Each number is 200 + 20 x the weight over the matrix's rms, rounded and kept within 0 to 999. Layers, rows and columns count from 0.

# layer 2 MLP up, 512x192, rms 0.293, rows 350-398, columns 0-47
178,214,207,179,208,183,223,236,197,226,211,187,198,218,213,211,204,188,186,218,210,189,205,226,199,204,202,196,208,217,202,203,218,188,159,222,172,215,211,201,191,216,187,226,209,212,204,217
229,164,227,170,183,186,235,207,200,197,182,204,209,194,204,202,198,221,206,196,186,221,212,189,211,219,197,180,217,212,205,186,203,209,193,209,193,185,197,167,215,212,190,203,189,204,176,208
140,181,199,194,173,175,206,194,206,198,186,176,189,223,230,183,230,179,171,185,221,196,202,202,203,210,171,222,191,167,182,191,215,158,192,203,181,213,193,199,196,203,201,192,222,237,207,176
176,194,226,211,207,193,212,220,167,187,185,215,201,187,200,168,210,193,168,208,228,221,177,225,173,186,207,217,197,190,198,191,170,200,158,226,182,216,174,196,200,184,188,178,199,203,222,203
212,218,180,213,202,219,210,173,186,200,212,194,198,206,216,210,202,198,206,168,242,196,183,183,177,210,206,195,189,205,190,203,205,212,222,186,219,217,203,176,196,236,218,219,193,216,178,209
222,226,169,182,207,178,173,194,196,207,200,215,184,198,154,221,192,200,217,188,205,190,205,169,228,208,221,186,198,182,210,190,214,209,184,184,212,188,189,192,223,195,242,205,176,204,229,186
220,201,237,181,208,201,232,174,217,210,239,178,187,153,171,237,208,209,214,180,236,217,127,183,178,229,200,193,172,188,238,216,163,200,241,256,228,197,215,215,200,190,197,137,206,184,210,191
179,198,165,235,192,189,231,171,190,157,221,186,190,258,178,211,181,223,196,242,212,239,170,184,188,198,202,172,235,185,187,177,211,188,213,238,204,205,176,203,205,198,219,181,217,203,190,223
191,231,192,233,233,227,220,223,209,218,198,193,190,185,232,204,180,199,198,150,215,195,195,182,169,200,184,217,219,212,192,183,210,205,197,152,193,207,232,195,188,212,185,206,207,217,230,133
223,169,197,215,221,191,233,219,210,219,224,195,180,210,191,199,191,188,191,206,205,197,216,202,232,213,176,200,207,189,147,221,238,207,200,174,234,224,194,191,226,195,234,224,204,177,203,183
195,215,215,207,176,169,211,183,182,178,188,201,237,214,209,181,190,211,184,229,213,214,211,188,167,199,194,213,231,214,184,208,190,181,218,185,218,178,198,219,176,195,207,210,225,195,205,179
222,208,201,201,200,241,204,191,255,195,205,227,226,218,181,220,221,197,198,194,210,183,237,206,194,249,209,200,212,227,233,196,213,217,202,185,177,187,188,193,224,170,170,187,198,232,208,209
224,211,198,209,219,203,191,189,209,212,237,242,186,213,195,189,207,184,167,206,191,221,202,236,179,190,212,202,184,189,222,198,206,170,219,211,205,200,209,186,204,179,190,187,217,228,203,216
167,214,177,221,182,206,201,198,216,168,186,227,179,207,156,224,180,155,232,164,217,227,215,188,196,225,206,224,175,215,169,177,190,216,207,204,185,213,189,172,211,174,198,220,163,187,240,202
211,169,216,216,230,199,234,206,203,190,211,216,193,201,216,201,185,202,202,227,187,194,180,192,234,186,213,230,202,199,191,170,183,198,199,164,217,199,195,189,211,223,229,189,201,199,193,245
201,182,219,203,202,254,215,194,209,185,187,203,210,194,202,185,189,158,198,221,246,194,213,195,209,168,199,193,210,191,235,208,193,184,216,193,189,172,160,211,208,195,199,229,188,202,188,207
225,225,182,190,198,175,186,192,217,156,198,184,208,207,156,219,219,165,171,191,200,226,217,180,201,199,204,217,207,212,185,186,215,198,157,195,188,198,224,213,190,173,216,199,185,220,190,213
193,164,202,217,206,200,184,194,200,210,206,201,205,203,203,186,220,188,178,223,182,199,159,215,222,209,214,199,225,139,216,240,164,172,212,227,201,163,223,222,217,204,188,205,191,195,233,229
176,195,196,193,220,210,207,198,180,183,211,192,186,193,198,175,206,196,231,200,234,198,192,200,242,215,202,205,176,202,205,216,191,229,226,198,215,193,239,179,174,226,188,209,221,178,188,191
170,156,172,195,217,198,207,176,226,208,189,165,218,213,226,163,193,184,201,194,192,205,218,220,167,190,177,242,191,226,188,187,220,196,213,184,190,234,212,216,195,197,224,200,191,213,197,238
186,233,191,191,224,213,212,190,227,167,176,257,219,157,202,230,166,191,222,210,197,197,170,196,205,226,216,194,188,184,213,186,218,232,199,217,237,190,162,232,213,168,178,194,200,210,197,190
214,165,177,212,174,194,185,228,202,144,259,192,209,215,207,171,185,168,188,193,200,200,201,210,215,191,239,186,225,199,189,196,186,224,177,172,168,178,177,219,185,192,222,189,179,169,166,215
207,195,194,203,213,188,156,217,167,169,188,187,185,224,184,207,205,193,188,224,199,199,216,184,211,213,224,195,226,205,221,186,211,205,198,210,191,208,201,203,203,206,222,204,200,199,197,162
208,180,219,213,191,189,197,177,189,194,193,192,210,183,214,180,204,193,247,207,197,217,186,173,203,214,203,191,199,207,200,184,192,238,208,195,206,208,197,180,173,220,213,192,191,221,213,197
223,193,214,197,192,240,220,190,186,204,183,190,226,190,204,176,199,226,234,224,220,204,174,186,190,203,204,241,243,235,195,209,217,194,149,211,192,214,228,217,196,239,163,203,230,245,217,221
203,212,191,222,189,193,228,230,189,221,218,232,174,174,189,171,227,188,220,196,202,205,151,208,237,154,197,218,211,173,184,218,186,207,156,240,205,208,208,208,181,207,199,198,207,238,179,210
198,200,188,206,215,194,164,240,216,164,191,175,205,165,196,176,194,204,222,179,212,186,192,244,229,172,193,192,209,192,230,187,221,188,219,209,199,204,255,169,173,181,193,209,184,190,234,178
196,191,207,221,224,181,211,227,167,195,206,198,214,213,192,220,219,250,152,185,208,211,166,178,212,212,194,193,190,168,219,202,190,206,211,191,205,232,172,228,238,184,185,235,192,181,178,180
223,200,189,219,217,179,207,184,207,161,163,182,153,238,197,246,222,145,211,194,197,246,176,199,180,217,215,196,222,234,212,233,183,231,246,206,224,174,216,165,207,229,197,173,184,192,209,170
198,208,233,198,203,210,212,215,231,222,206,230,195,190,207,217,222,210,189,182,217,189,225,191,183,206,243,220,214,216,198,170,230,167,247,231,205,193,195,223,230,193,231,182,192,209,218,185
192,173,195,193,199,185,175,189,197,217,180,201,178,215,171,191,212,202,187,195,190,177,225,199,198,206,181,213,189,174,208,210,192,204,178,203,200,222,179,222,213,201,189,210,194,218,191,180
205,216,234,170,170,221,197,185,175,231,193,205,237,183,218,203,196,191,232,208,183,240,190,185,202,223,184,211,200,203,188,184,202,223,185,193,180,192,201,191,218,190,185,185,231,225,205,188
194,209,170,229,181,168,231,206,172,220,179,204,219,224,192,189,200,234,198,189,202,183,143,238,203,166,174,165,234,173,197,158,228,184,195,200,206,202,205,215,211,192,209,200,197,189,187,207
179,206,165,199,180,184,226,207,162,174,187,193,194,176,217,213,218,235,196,214,182,204,178,206,199,215,214,200,206,173,211,191,210,215,201,210,174,210,190,199,189,188,207,211,204,200,205,189
179,193,206,189,202,203,223,183,227,155,212,210,162,151,210,251,168,197,205,243,188,177,181,216,165,189,214,201,200,211,216,211,217,222,191,151,171,197,198,238,167,164,190,192,208,176,167,206
199,204,209,203,199,197,198,207,212,203,170,194,168,232,188,195,174,201,205,202,205,222,186,224,214,207,207,213,191,207,234,184,226,228,211,164,227,217,176,204,183,232,220,199,199,207,204,185
179,221,159,204,187,197,210,252,214,193,178,221,192,194,193,226,179,193,165,234,225,171,231,213,196,215,214,195,209,193,222,189,189,217,210,259,230,180,200,215,163,173,198,197,153,181,227,188
234,187,221,207,175,205,194,217,163,255,228,207,188,196,180,196,205,186,197,216,190,210,187,209,221,217,195,180,176,208,154,177,212,208,199,178,223,200,171,206,192,182,205,217,168,196,203,220
220,199,159,200,232,215,192,191,190,203,221,188,195,206,188,216,163,188,246,216,181,235,201,194,201,191,211,190,211,199,197,205,216,190,192,224,203,191,202,209,144,202,216,171,199,211,207,161
208,181,204,202,183,179,205,183,183,176,206,209,224,218,162,184,169,198,206,195,217,207,223,231,229,193,200,185,215,166,202,212,186,177,163,196,232,177,212,217,208,200,235,181,215,199,193,217
204,205,242,172,183,202,185,201,187,187,196,206,224,195,151,194,209,207,197,211,206,199,191,176,190,203,204,181,204,216,239,206,211,225,192,193,227,224,217,186,169,182,228,219,235,240,191,195
230,174,184,161,217,219,208,188,196,225,184,217,207,180,207,208,161,203,190,226,216,185,218,227,233,200,195,187,159,198,224,210,177,242,211,210,228,211,165,188,199,166,182,198,191,212,196,165
224,189,243,216,209,201,174,187,245,210,198,189,188,197,231,169,191,213,213,224,186,209,205,162,160,195,180,224,216,183,194,203,183,188,153,179,164,219,229,174,196,183,201,192,223,195,204,190
206,184,248,190,199,189,205,197,234,164,202,214,183,175,190,193,188,210,199,196,192,173,221,191,214,197,253,167,210,195,248,185,209,175,194,217,246,183,228,183,218,177,213,199,198,207,178,192
182,225,159,206,223,202,191,232,185,170,222,181,228,196,218,211,190,189,234,175,183,202,175,192,190,145,206,240,224,199,219,190,219,194,178,210,147,244,232,228,177,226,192,203,192,194,240,172
199,196,198,214,232,226,173,226,175,214,186,166,240,205,197,213,216,210,179,164,172,169,182,211,178,213,210,208,187,207,189,229,217,210,241,157,199,217,214,181,202,196,200,262,214,215,206,218
171,239,193,199,182,194,168,191,197,198,229,221,229,220,222,205,187,222,194,228,197,197,211,206,198,207,188,202,152,204,192,192,192,196,230,187,204,212,193,222,202,221,211,202,197,192,223,213
188,215,216,229,203,209,202,150,198,194,192,221,220,191,179,188,166,174,201,205,211,214,204,202,199,189,225,183,196,220,187,220,197,186,212,186,167,194,204,184,190,210,224,197,219,236,187,203
222,165,200,228,169,174,223,174,228,237,201,224,227,205,170,217,217,234,198,224,180,202,211,202,174,148,193,194,179,180,205,188,234,182,187,240,194,226,222,133,205,235,184,204,175,244,188,193
# layer 2 MLP down (transposed), 512x192, rms 0.28, rows 350-397, columns 0-47
194,185,210,193,199,227,212,189,217,202,185,204,203,203,192,196,194,213,168,186,205,210,208,183,183,198,188,215,204,207,189,181,196,207,230,203,210,202,205,193,195,192,196,189,185,207,188,190
167,208,213,239,155,243,201,182,232,215,197,176,188,224,207,192,198,200,224,189,197,190,222,180,209,166,204,181,177,213,148,183,202,184,196,203,204,157,210,178,209,229,206,168,203,204,226,146
209,177,207,202,242,222,207,151,225,225,245,229,191,207,209,185,197,177,211,197,212,192,218,201,200,186,231,219,179,232,211,167,191,192,204,176,199,243,194,207,206,196,202,178,198,195,205,184
202,245,221,185,178,213,192,215,178,206,207,201,178,206,211,203,237,194,218,207,196,208,195,219,207,209,226,183,197,196,206,225,192,207,190,214,186,198,191,180,195,187,240,216,226,193,173,209
251,206,201,198,168,203,194,194,195,220,198,187,198,251,219,219,206,215,187,192,207,172,200,208,189,208,181,191,187,160,205,202,195,182,199,179,202,180,185,200,167,172,209,190,244,188,188,212
198,215,170,233,208,170,210,212,204,201,187,190,216,187,213,180,146,204,206,183,179,182,163,191,219,187,182,218,252,203,219,202,229,202,193,190,228,195,214,219,185,241,199,197,197,185,197,215
223,231,220,232,215,188,197,215,167,188,203,186,190,226,193,214,225,193,200,228,246,195,175,172,187,193,176,207,178,167,209,202,198,217,171,191,186,181,176,227,209,176,222,200,179,204,217,209
197,188,200,182,176,202,170,194,211,212,189,194,182,200,201,193,195,198,196,179,227,180,210,196,227,189,234,169,182,182,228,208,210,171,171,186,180,204,233,191,184,163,189,179,163,166,204,171
186,196,200,201,215,174,216,201,201,180,221,206,213,224,198,190,179,184,196,215,194,195,218,186,238,212,191,189,194,192,217,154,194,201,218,203,173,202,225,201,186,199,201,193,184,200,213,194
187,229,199,232,157,182,217,186,225,178,176,207,181,185,194,250,220,193,208,181,171,178,210,165,175,213,232,196,237,185,178,226,188,227,182,208,228,196,204,192,201,219,213,188,230,226,211,205
217,232,205,197,203,197,177,205,228,198,212,194,162,240,218,219,198,216,223,215,229,225,228,215,180,192,201,172,206,188,211,197,201,199,193,237,162,182,171,201,202,180,205,215,241,182,211,189
190,205,186,198,232,228,214,209,180,197,191,208,222,197,181,205,165,222,156,221,182,185,209,185,214,204,190,201,203,195,189,225,231,151,164,217,216,196,208,213,197,189,219,235,204,172,230,220
188,189,188,166,198,201,206,258,136,187,215,220,208,209,269,201,199,213,173,185,228,166,223,216,220,181,197,220,217,195,195,184,190,182,189,175,179,187,223,172,230,195,234,217,190,187,205,195
170,167,199,173,228,195,206,200,215,192,197,201,190,159,180,177,222,187,224,196,200,197,193,251,225,190,218,159,199,152,189,185,210,195,216,186,184,200,190,145,212,196,214,162,254,169,181,216
185,199,221,200,188,204,213,243,209,198,181,222,166,200,198,216,215,200,196,174,235,187,287,222,217,226,196,220,198,190,211,192,217,209,196,210,227,206,151,208,244,195,209,171,204,192,210,205
234,203,196,221,210,205,166,173,197,201,201,218,206,199,205,210,195,199,190,197,215,172,263,209,201,191,250,228,191,199,214,268,200,206,202,177,199,210,203,179,195,173,199,227,195,192,220,229
194,224,198,227,196,208,187,223,239,199,208,195,176,225,204,205,199,213,183,196,223,172,210,243,202,218,187,185,234,201,172,208,178,197,181,185,205,216,179,211,215,223,211,188,160,206,202,202
179,170,203,199,188,222,220,186,193,202,180,206,210,239,193,230,206,192,174,200,169,176,196,193,217,212,194,232,211,221,192,196,242,197,219,212,173,176,216,180,212,180,223,193,154,162,184,209
193,204,228,166,182,158,191,184,181,178,182,219,187,215,194,213,220,211,222,197,217,194,189,212,186,199,192,223,201,225,203,235,178,240,188,189,194,182,205,159,183,210,198,201,178,230,204,203
188,215,209,185,192,194,192,213,212,207,219,205,192,199,213,230,179,189,214,188,231,193,193,178,202,201,204,162,179,198,209,217,196,189,175,195,213,183,168,188,219,207,192,184,206,207,202,211
182,206,219,186,193,172,203,182,194,214,184,238,240,178,178,176,204,235,245,230,203,192,205,181,223,171,209,196,186,218,200,197,185,216,206,176,179,261,187,205,202,209,182,199,225,170,186,187
160,227,199,168,160,199,182,204,198,207,241,196,244,210,217,208,195,183,183,231,192,231,204,223,215,186,172,195,154,174,202,223,205,219,204,231,182,200,191,194,199,198,249,207,173,210,191,212
209,216,190,177,187,199,216,201,185,200,157,250,228,227,207,223,172,191,193,166,220,197,204,178,207,175,191,169,219,209,182,214,202,220,197,202,210,170,226,187,162,215,198,213,188,227,214,203
209,192,218,200,189,211,193,233,163,201,201,175,201,169,207,162,193,223,241,186,196,213,180,191,217,218,181,206,194,219,223,205,182,179,220,193,190,223,191,173,192,191,171,187,236,196,198,196
194,208,220,192,206,169,202,225,196,242,225,245,199,233,191,194,223,205,202,170,203,221,234,199,214,226,172,237,226,230,185,189,209,207,165,188,179,236,214,234,207,203,199,209,199,227,259,196
207,167,210,211,185,245,218,188,173,196,182,187,207,162,204,163,162,243,196,238,200,217,203,191,198,203,216,228,212,206,215,207,202,189,223,220,212,206,237,209,208,168,235,211,183,220,255,208
207,161,207,224,173,175,196,188,237,206,220,166,217,219,149,217,211,206,180,223,195,198,204,226,226,216,208,220,223,209,197,207,179,219,212,181,218,185,223,202,215,212,176,226,197,201,209,217
208,209,219,166,220,192,205,214,198,195,200,181,183,192,186,190,199,173,204,164,180,223,185,214,197,188,172,202,234,226,179,192,206,221,214,179,200,207,223,218,233,225,170,191,210,167,224,225
205,178,238,206,180,184,215,175,200,219,187,250,218,190,211,209,226,212,235,230,186,194,176,234,230,214,225,180,190,219,215,201,221,213,227,192,203,154,236,150,184,225,238,191,213,208,219,223
187,199,199,166,186,176,202,218,172,232,227,204,200,191,207,178,219,203,205,189,206,234,219,231,177,197,183,227,196,183,173,233,226,187,181,234,234,186,199,190,231,199,189,214,179,197,239,206
221,156,198,181,205,221,192,212,189,208,190,215,236,172,199,190,214,175,205,227,197,180,172,216,196,199,174,180,202,189,183,195,184,183,150,202,215,206,176,194,207,190,199,214,195,197,206,196
185,225,202,185,185,212,218,193,201,178,200,232,192,204,203,155,233,155,196,191,209,184,207,210,196,199,223,194,187,232,178,212,191,223,211,203,197,174,218,207,247,237,176,215,253,198,225,166
196,212,196,209,162,201,230,176,216,203,217,231,214,215,177,223,182,186,166,220,174,196,206,200,184,184,189,156,176,195,153,191,182,245,179,193,199,239,178,181,197,204,170,232,198,217,191,214
191,211,159,208,218,230,188,158,203,186,175,171,214,238,205,210,198,227,181,220,195,212,193,220,178,203,197,211,230,181,208,155,182,218,179,222,163,168,198,221,204,214,204,219,200,239,181,181
275,179,150,164,211,207,211,254,165,202,205,190,206,202,210,161,220,225,207,228,246,195,199,191,201,176,175,188,212,197,150,209,244,207,184,187,217,236,214,235,205,203,205,189,182,179,202,218
216,173,172,173,187,166,201,211,168,211,194,204,212,212,181,180,203,169,167,254,246,177,192,221,218,205,179,185,224,230,207,197,209,179,246,222,160,211,204,206,201,205,224,205,195,201,191,184
218,186,191,182,215,181,188,199,222,215,212,196,183,235,216,215,164,190,168,229,163,236,194,203,209,228,206,197,223,216,195,177,221,178,198,197,178,167,193,238,198,256,201,194,187,203,200,183
193,191,180,204,217,193,200,205,221,208,232,195,189,215,168,205,181,222,174,187,203,199,207,192,254,173,186,234,174,217,207,206,235,201,185,194,189,191,194,219,187,174,178,243,205,163,161,186
180,182,179,206,178,215,200,196,207,203,186,195,192,194,203,170,205,211,192,217,195,220,206,196,194,174,193,217,201,167,190,209,192,188,192,191,179,221,222,195,213,207,202,163,175,205,207,190
230,196,195,197,204,209,191,201,235,212,197,203,207,209,192,192,180,215,205,193,195,212,204,192,206,206,179,203,196,207,228,197,225,214,208,200,225,210,206,199,206,218,160,200,203,200,197,184
211,201,199,156,195,208,200,180,189,227,191,198,187,202,182,170,231,165,229,188,191,219,190,179,169,207,170,179,207,177,204,188,205,165,185,198,196,209,230,173,174,216,194,191,171,193,220,192
216,189,225,235,175,230,198,223,218,223,186,228,227,198,178,208,197,235,193,215,207,218,207,191,194,162,201,168,161,192,224,219,216,184,213,192,198,227,182,220,186,167,170,204,214,230,214,209
193,207,197,182,220,229,195,253,205,193,221,228,221,209,184,173,186,260,192,207,167,220,209,216,202,195,211,213,202,206,210,167,228,181,168,233,178,151,216,203,213,191,211,194,176,184,238,166
192,177,186,207,168,250,224,205,222,170,209,210,173,242,180,209,237,153,237,151,167,211,189,186,178,191,187,217,217,181,168,195,195,218,213,199,196,168,225,209,185,228,156,159,191,254,207,230
169,189,165,192,175,171,197,166,234,207,198,202,217,157,203,158,198,231,214,184,179,186,174,199,202,194,222,194,175,234,160,189,216,212,183,216,193,205,222,202,204,193,220,235,198,165,154,182
252,204,185,223,207,232,197,247,192,206,168,200,237,209,216,218,192,210,206,189,203,162,186,206,207,176,173,219,203,199,134,233,205,207,190,192,193,222,200,197,205,225,191,210,160,186,188,183
156,234,202,231,199,176,196,177,208,163,197,231,200,221,193,226,198,198,198,221,183,224,182,148,208,221,202,230,182,159,217,195,244,232,235,209,193,198,213,191,166,209,194,180,214,196,187,209
170,185,196,218,189,178,204,213,221,182,232,182,229,193,196,220,199,217,212,192,196,173,201,174,210,202,201,217,194,208,203,200,209,231,203,201,219,171,188,213,223,206,216,202,192,212,177,216
# layer 2 MLP gate, 512x192, rms 0.287, rows 351-398, columns 0-47
172,208,194,221,203,195,169,202,197,193,188,205,202,213,199,209,209,207,219,216,192,193,190,197,193,159,180,198,183,201,174,206,180,200,194,210,230,212,185,198,203,200,183,183,167,184,211,170
162,195,207,228,208,192,179,207,215,208,192,242,182,212,249,173,178,210,183,227,202,193,199,209,233,214,219,213,198,194,209,211,228,176,235,201,213,174,217,174,175,173,191,204,225,182,170,145
219,204,203,188,193,203,222,219,238,210,243,198,172,210,207,199,215,200,177,187,172,202,163,209,201,198,192,164,223,184,195,204,231,218,179,183,193,182,167,208,217,193,212,217,208,209,181,203
192,213,180,184,198,174,222,190,166,216,223,234,228,200,187,218,230,184,180,192,218,214,230,197,213,178,181,219,188,204,217,196,192,145,228,224,224,209,210,190,211,196,194,186,180,189,153,208
211,213,197,232,220,260,214,172,238,215,186,224,173,195,262,195,230,170,204,184,205,238,215,192,188,198,194,188,176,172,196,229,201,220,226,206,181,211,206,195,243,221,243,207,185,227,203,165
187,224,211,188,189,205,216,255,189,178,167,197,239,206,211,180,185,237,201,204,128,186,233,197,198,191,204,223,234,191,172,172,156,200,173,200,188,189,189,184,212,194,202,240,136,190,169,180
178,201,234,194,190,187,221,151,216,217,211,229,181,212,182,208,171,202,207,205,212,205,175,197,215,201,208,181,202,157,239,180,171,217,177,203,181,222,216,180,242,195,171,192,175,192,201,183
203,210,189,213,216,183,145,196,158,205,198,189,196,218,224,210,184,246,230,229,192,218,186,251,204,220,209,165,209,206,188,213,195,193,177,204,202,164,229,175,194,190,210,222,188,188,203,227
207,186,230,210,210,178,224,216,198,245,194,204,198,234,175,201,191,180,219,215,199,201,216,228,208,187,187,202,204,182,182,196,245,194,224,210,202,264,200,209,211,188,183,190,206,148,174,169
191,205,205,188,203,205,205,216,198,211,183,226,187,229,198,210,209,190,219,219,192,259,210,209,212,189,215,217,222,211,212,218,196,217,177,231,221,140,175,185,228,221,191,219,244,178,213,170
199,152,207,166,199,226,199,207,224,154,178,168,205,198,193,204,209,228,228,200,189,178,213,171,203,205,188,154,194,200,168,198,187,174,184,196,200,190,247,193,169,223,215,176,212,205,185,221
195,206,169,196,231,209,170,191,174,185,163,183,226,241,229,195,186,187,226,208,194,191,189,211,207,196,178,188,225,193,166,204,167,211,224,209,222,171,192,179,242,219,196,201,172,202,203,176
228,193,179,180,200,218,211,194,235,205,244,224,193,196,225,209,164,183,164,242,167,217,215,193,204,159,220,227,193,184,243,178,207,234,246,239,209,183,194,185,180,229,203,154,208,210,205,178
213,159,217,177,202,210,229,233,208,185,221,201,178,180,212,182,181,199,196,176,183,213,208,217,214,222,192,203,176,228,185,162,196,176,199,185,245,213,198,180,221,213,249,184,186,199,171,212
181,175,198,194,210,198,233,194,203,180,185,184,204,171,184,216,211,205,176,201,214,183,212,192,197,193,221,206,229,226,162,200,204,196,226,182,189,199,182,195,188,197,211,196,209,179,241,189
172,204,223,217,219,213,206,204,217,187,190,189,198,210,224,218,206,212,211,205,218,217,221,165,192,207,210,203,186,193,207,202,183,205,204,213,224,182,222,224,189,218,180,201,196,194,213,183
226,211,220,225,225,209,213,239,176,178,197,210,185,187,191,209,204,218,206,195,229,206,192,201,167,155,152,211,149,212,193,176,174,202,218,213,231,215,216,225,246,216,209,197,171,204,205,217
184,211,197,183,194,232,178,197,211,220,216,215,219,222,214,213,182,197,231,228,166,185,208,206,159,183,187,197,225,191,197,195,194,191,206,200,160,201,177,191,193,215,230,164,188,225,197,211
210,172,187,202,182,191,181,177,168,210,232,190,217,181,205,202,234,183,200,209,198,183,224,210,211,187,229,195,226,206,195,222,198,187,206,223,198,202,190,202,185,190,194,188,209,217,193,185
201,180,223,203,176,178,210,194,208,160,178,213,182,198,217,193,209,201,216,177,198,223,228,204,224,195,180,186,211,195,217,225,178,209,199,203,192,210,249,191,220,219,184,216,239,226,187,204
203,191,244,228,192,208,205,197,218,208,182,216,169,213,210,166,189,191,215,167,206,226,194,201,175,178,196,193,178,213,203,216,216,216,220,202,192,173,194,212,203,190,200,249,205,210,186,192
206,185,199,190,222,221,186,194,171,130,200,202,183,196,218,212,180,185,212,227,200,204,216,189,204,223,200,162,235,199,185,187,228,216,172,204,194,211,206,195,188,220,204,208,212,222,188,176
224,192,215,199,151,193,162,184,213,187,172,198,198,194,186,178,196,217,190,221,194,219,201,242,182,230,195,193,207,192,210,189,186,192,228,156,205,177,200,194,213,203,211,210,186,189,188,158
186,197,218,180,188,183,197,215,182,175,193,222,184,227,183,241,222,186,213,228,212,164,208,214,200,205,224,195,187,182,239,200,186,214,234,217,213,185,194,216,175,198,219,166,190,198,203,219
188,200,241,181,210,159,212,230,211,205,214,212,192,195,216,236,199,203,171,204,229,229,168,204,212,196,174,219,205,212,213,212,225,201,191,214,189,215,187,162,200,188,154,205,195,192,235,209
207,189,181,219,195,207,183,212,235,207,195,208,216,192,193,203,165,193,205,241,219,201,207,227,202,207,184,183,185,227,214,210,186,235,218,187,183,160,195,195,172,215,186,166,181,175,190,186
199,178,204,199,204,194,189,203,173,211,218,227,178,135,220,216,234,165,200,185,203,198,194,233,197,208,196,185,225,237,197,188,201,185,164,194,194,204,184,198,188,227,221,206,184,173,207,184
210,192,200,201,186,172,213,179,196,178,196,222,206,235,195,224,185,175,244,245,228,205,205,222,197,185,211,208,225,199,181,182,196,188,181,206,238,209,257,170,218,190,175,167,205,193,210,209
143,175,214,188,209,187,223,198,194,223,187,215,178,212,215,201,179,207,177,177,223,209,166,189,186,198,229,177,227,222,213,191,199,192,198,232,202,228,184,195,185,202,164,219,213,186,211,207
210,213,176,172,178,212,196,194,180,197,223,192,202,192,199,209,173,233,199,224,196,187,208,206,194,187,212,160,196,212,200,198,234,198,179,214,208,203,230,195,186,190,217,241,191,208,183,198
214,162,169,197,189,202,181,190,184,171,225,172,170,221,188,223,205,203,225,237,187,207,200,219,208,203,190,210,202,210,220,167,190,221,230,191,197,177,220,212,219,182,184,234,226,188,213,165
223,221,161,212,178,225,193,219,175,176,195,199,162,201,211,220,194,181,188,224,251,168,196,194,187,197,192,190,196,239,186,158,180,196,217,209,217,139,192,229,201,225,224,207,191,195,208,214
214,205,229,230,174,215,193,203,194,191,227,193,177,162,204,204,176,197,183,188,178,196,173,180,213,215,191,181,177,189,195,174,170,198,214,204,199,213,197,182,215,180,216,190,211,208,233,233
228,179,226,214,163,196,204,174,209,186,209,237,168,181,173,161,208,230,191,141,182,149,218,200,211,204,171,165,213,158,166,204,198,223,157,183,198,182,193,222,193,244,207,214,210,180,211,208
182,207,216,185,200,182,188,198,221,169,193,187,182,247,209,194,196,203,207,221,212,201,190,190,213,193,213,201,223,208,167,228,234,204,204,227,227,206,253,203,204,166,206,215,191,177,187,172
216,167,189,213,198,200,198,163,217,179,183,208,247,222,193,162,189,190,197,194,178,220,208,190,206,201,230,164,194,178,218,175,203,180,220,180,194,198,240,173,242,215,231,225,166,205,229,143
186,197,208,198,221,209,214,194,201,178,200,199,216,157,215,188,203,184,197,219,223,198,178,222,197,210,229,187,190,205,198,206,181,222,197,219,188,170,212,200,207,224,182,146,225,223,183,180
202,205,214,245,202,219,196,177,187,185,223,187,212,185,203,192,188,200,188,203,213,184,208,216,202,210,199,166,170,221,172,165,220,196,237,213,218,184,169,180,197,198,215,235,197,191,191,203
188,224,187,161,199,214,214,205,173,212,185,205,218,218,210,207,199,173,196,208,197,226,188,180,194,226,176,185,209,206,178,212,186,191,178,159,157,173,212,196,187,176,186,187,187,236,176,207
182,223,205,225,197,181,239,181,251,221,188,191,219,206,203,212,225,203,221,231,199,195,217,217,236,184,196,178,188,219,212,202,211,201,199,191,206,203,210,219,215,226,159,198,197,212,193,188
174,170,231,205,252,191,227,229,186,148,222,193,209,177,198,180,191,211,178,178,212,214,187,192,189,234,178,225,192,239,219,201,178,223,194,176,199,200,207,156,215,235,171,211,160,178,182,197
173,224,184,170,164,214,228,220,204,169,193,171,201,180,231,204,196,214,197,180,242,222,190,196,195,194,214,199,213,178,226,199,175,196,200,223,200,158,255,189,232,193,210,187,194,228,196,162
227,202,196,194,196,213,213,200,200,206,224,238,198,198,203,191,185,193,220,197,200,218,194,200,160,183,191,193,147,233,180,175,208,204,220,186,175,199,197,193,197,230,237,185,237,219,190,188
196,173,254,163,221,249,170,217,181,137,212,225,172,195,169,204,203,174,189,176,205,153,208,265,216,242,177,173,207,183,227,211,210,170,216,148,198,221,182,183,248,209,236,215,193,217,177,197
186,205,253,216,164,167,138,185,204,166,232,180,210,222,184,189,184,197,201,232,192,216,241,201,183,194,197,218,247,216,206,172,189,191,202,214,190,167,213,253,226,195,201,174,184,198,187,180
206,195,202,213,198,161,228,200,174,178,207,176,163,213,236,210,189,164,197,180,238,215,211,199,212,200,211,204,182,211,186,220,181,187,187,205,212,216,213,226,165,195,181,246,207,222,167,197
245,200,193,221,202,223,194,193,209,214,216,179,171,221,195,199,141,207,182,230,220,222,214,207,207,177,178,182,172,203,224,190,182,191,200,191,199,215,186,176,207,210,238,157,197,182,168,219
221,199,205,208,196,227,226,196,238,184,172,198,217,192,156,196,181,196,202,181,171,208,187,191,194,190,204,214,202,181,221,212,164,186,232,181,220,192,200,209,213,210,196,222,204,206,214,199